config.toml
weight_decay = 0.0
schedule = "wsd"
final_lr_fraction = 0.0
Each number is 128 + 24 x the weight over its row's rms, rounded and kept within 0 to 255. Layers, rows and columns count from 0. Numbers have three digits each. The size before them is the row's rms in percent of the matrix's.

# layer 11 attention key, 32x128, rms 0.0519, rows 0-31, columns 64-127
106:180163143097163111108157163113098128118110130142099101121175100115094098143111107146114101115153103120103113145136150110123148119113126131071104136141101146160116144137102157134119131138146141
089:112124150075155174124122177194096144119157136127203099153090122151126079128115114139139128154184109084107137149156136132159116103142114101130115125135133098129114135102107138149096137138106126
091:149134152107136118149135086164124084148110146139138099120157118126100074148139116099155131129119090099135137125148146106122103106112087115152126122136130147122142128119137105091092127099127135
079:107135129138098109151154135122129116160133112109119137114172130137170171111141146109143129140127147115127096131094103106110122169134123176165145145129121108088136136135129085139207136131081153
132:114109107139134119129177124087134119107117117132113145117136156147109161087138140127088132087136136128102159124136121152128096150165149114108104149138052085127142118104130099160128117111109160
099:124119098130117141151130167143140156107128121113134119103155102135141132082134108120140151149075116137128154122153103097121160133138118119167106099154122105151124122134099150126142095103121117
102:137161155114096141143153101102116123089118110168076164124136159126114098135077123122130168144155111106134131100100130110162099132071137123109165125081115150094141143162129128109140143104124099
116:180113104141168087150148111120145114140159151118138106150104115158165169130122147077176141102163119076111150145106126097119160133153098178150113115129152177144135115130140104104128121139120136
100:150173146094150116180144169077131152125100122129142128113129116151140133143115117115112126117131102169117116130122092152123104185092166131154109130146131124085115113080084132118095113157101128
079:142131078122128118160149126102126110176122117114163170129158143069158152079121129128151144112128093077119145117157153128087135122152106125133119106147116127085110101110141144161155136150124125
102:152127103174149137111140126104128096118116156110136133152126181136157154092131130117127117125136128122138115138075124126077118136112170146115081127102064142165127158090133106114114120119149156
098:142120156170111126105162105149130072134123102120078163168142153163099109154150159153092121123142110095098126124177140098159089117155142091117124166133154095101168135136091125145164138103139149
119:159144150131110115106103145112137097137135112124146120114112119185154145133113116139102155176136093133158138103145147118169129106101144146080098143101142153120145129176149130136164148161123107
108:184206106115123076117123092141108152148104113121109111111167124138111118155121108127122159158125119118140089118145136117171126137171094145142151164100120171107167156097121129169174149140138155
100:152144141117144161117113106106123143116127161083113104101097161141096143133128184123118153115150137154106142154122164128092144159144117126076113105128121136148136138148057101104134148143137154
105:139099124111099143098134152113149127150112118146114127142113056102145113128152096150124117142127125106160105116099111172079156120153115137151122140113070112139128102133118164156164155136131141
084:069136151143118156118139129141120120110130171140167093140097132104096078137125118155139128078146147102118135118167108080149098089121122121086148121104097112147146122159141139152118108151148136
088:116150101131129161113131189110120175159119084158163093132156085120086135143111130114115128110117115085131125106150138127137146112132093151158168138171101147147126141181129119085094102141145103
078:134105098122093126123142115093146140107144135128128144142177141133142148143132116079118200164132143107161116125081145128103126155119122162151129116158150152073125115114128135102177136067125102
082:129122133147133124125095107138106117084098104143145105049174140138111139129125138145142154102127116084111136140146123142104145129071123102116122126157098123162119091129152098117132086105143110
084:096138152158134151155122137125134142127149141114149117143087116108134125168148155135102086096132144116119143150153144143170086155113134146148091166117147137167118127143142124089086103136106134
086:086123102126124132169148135090167151131125108141158122089105102132131132121107116145125095142182092153093105128131112129146146112140116115132186119112095114187124161173107147116110124110146065
109:114118115106147146140124119202130153157164144161124126110142124116160132116144105122135122139139172126123116154179131146113121095122159119117111138167135120136091125140141081097093103170123158
086:132167145133119124185117156137107129082141129115183155102130155113128128179140099122120141101146129125097145105136160104127075126157149133163126117156109114155119108108127099140056088177090134
102:085089109122166138143133164142101107124137132094089129100155096124116151136147151124129112120169149159129116174147109185116094076133123136105183158117095094151161102133159116104133102123140147
093:145103149137101144105140130111130093156131074154127154138113154152125127163148119201143160157085108158153139134160150120136138150120106122096140128126136137101145162128112183133168158124142118
098:105123123050134148128135065138130165121100135143108121143133072132083100109123131093133107110121155123160183138130132118087127107157129148096136158102130131120138138120119117101108102135186147
105:141150120137146121132160123092100118088115128117163144162141168131094137143109155093136129100134124172143119127154134146090147144098143136112116140194088162116145126149148167161121103140102171
104:133115187149122158082092103147139152125142126155148092142150139112135108115133118108160160084158145141117139162140108134156119121165141103117108134114120160151109151170099146113116135120119144
120:115133095106122129162162139146141155132152153101143157136111139161151135111151084122098123102136105107148118153091115194110116139110080141134157090153125160131156107159113106125178072143126130
115:118117110139099128143117131109059161153114137090101128140177095122117125136105115130093125086085171098146154124106109136128165121159110174122145115151152123150072109102104149123088098127148159
114:161109169123118135104132135116117163104096103129127072133155093105125125160058160130104134121130121136151136083143167117123127132079162135131149127108149140116134103113102133100149191177147098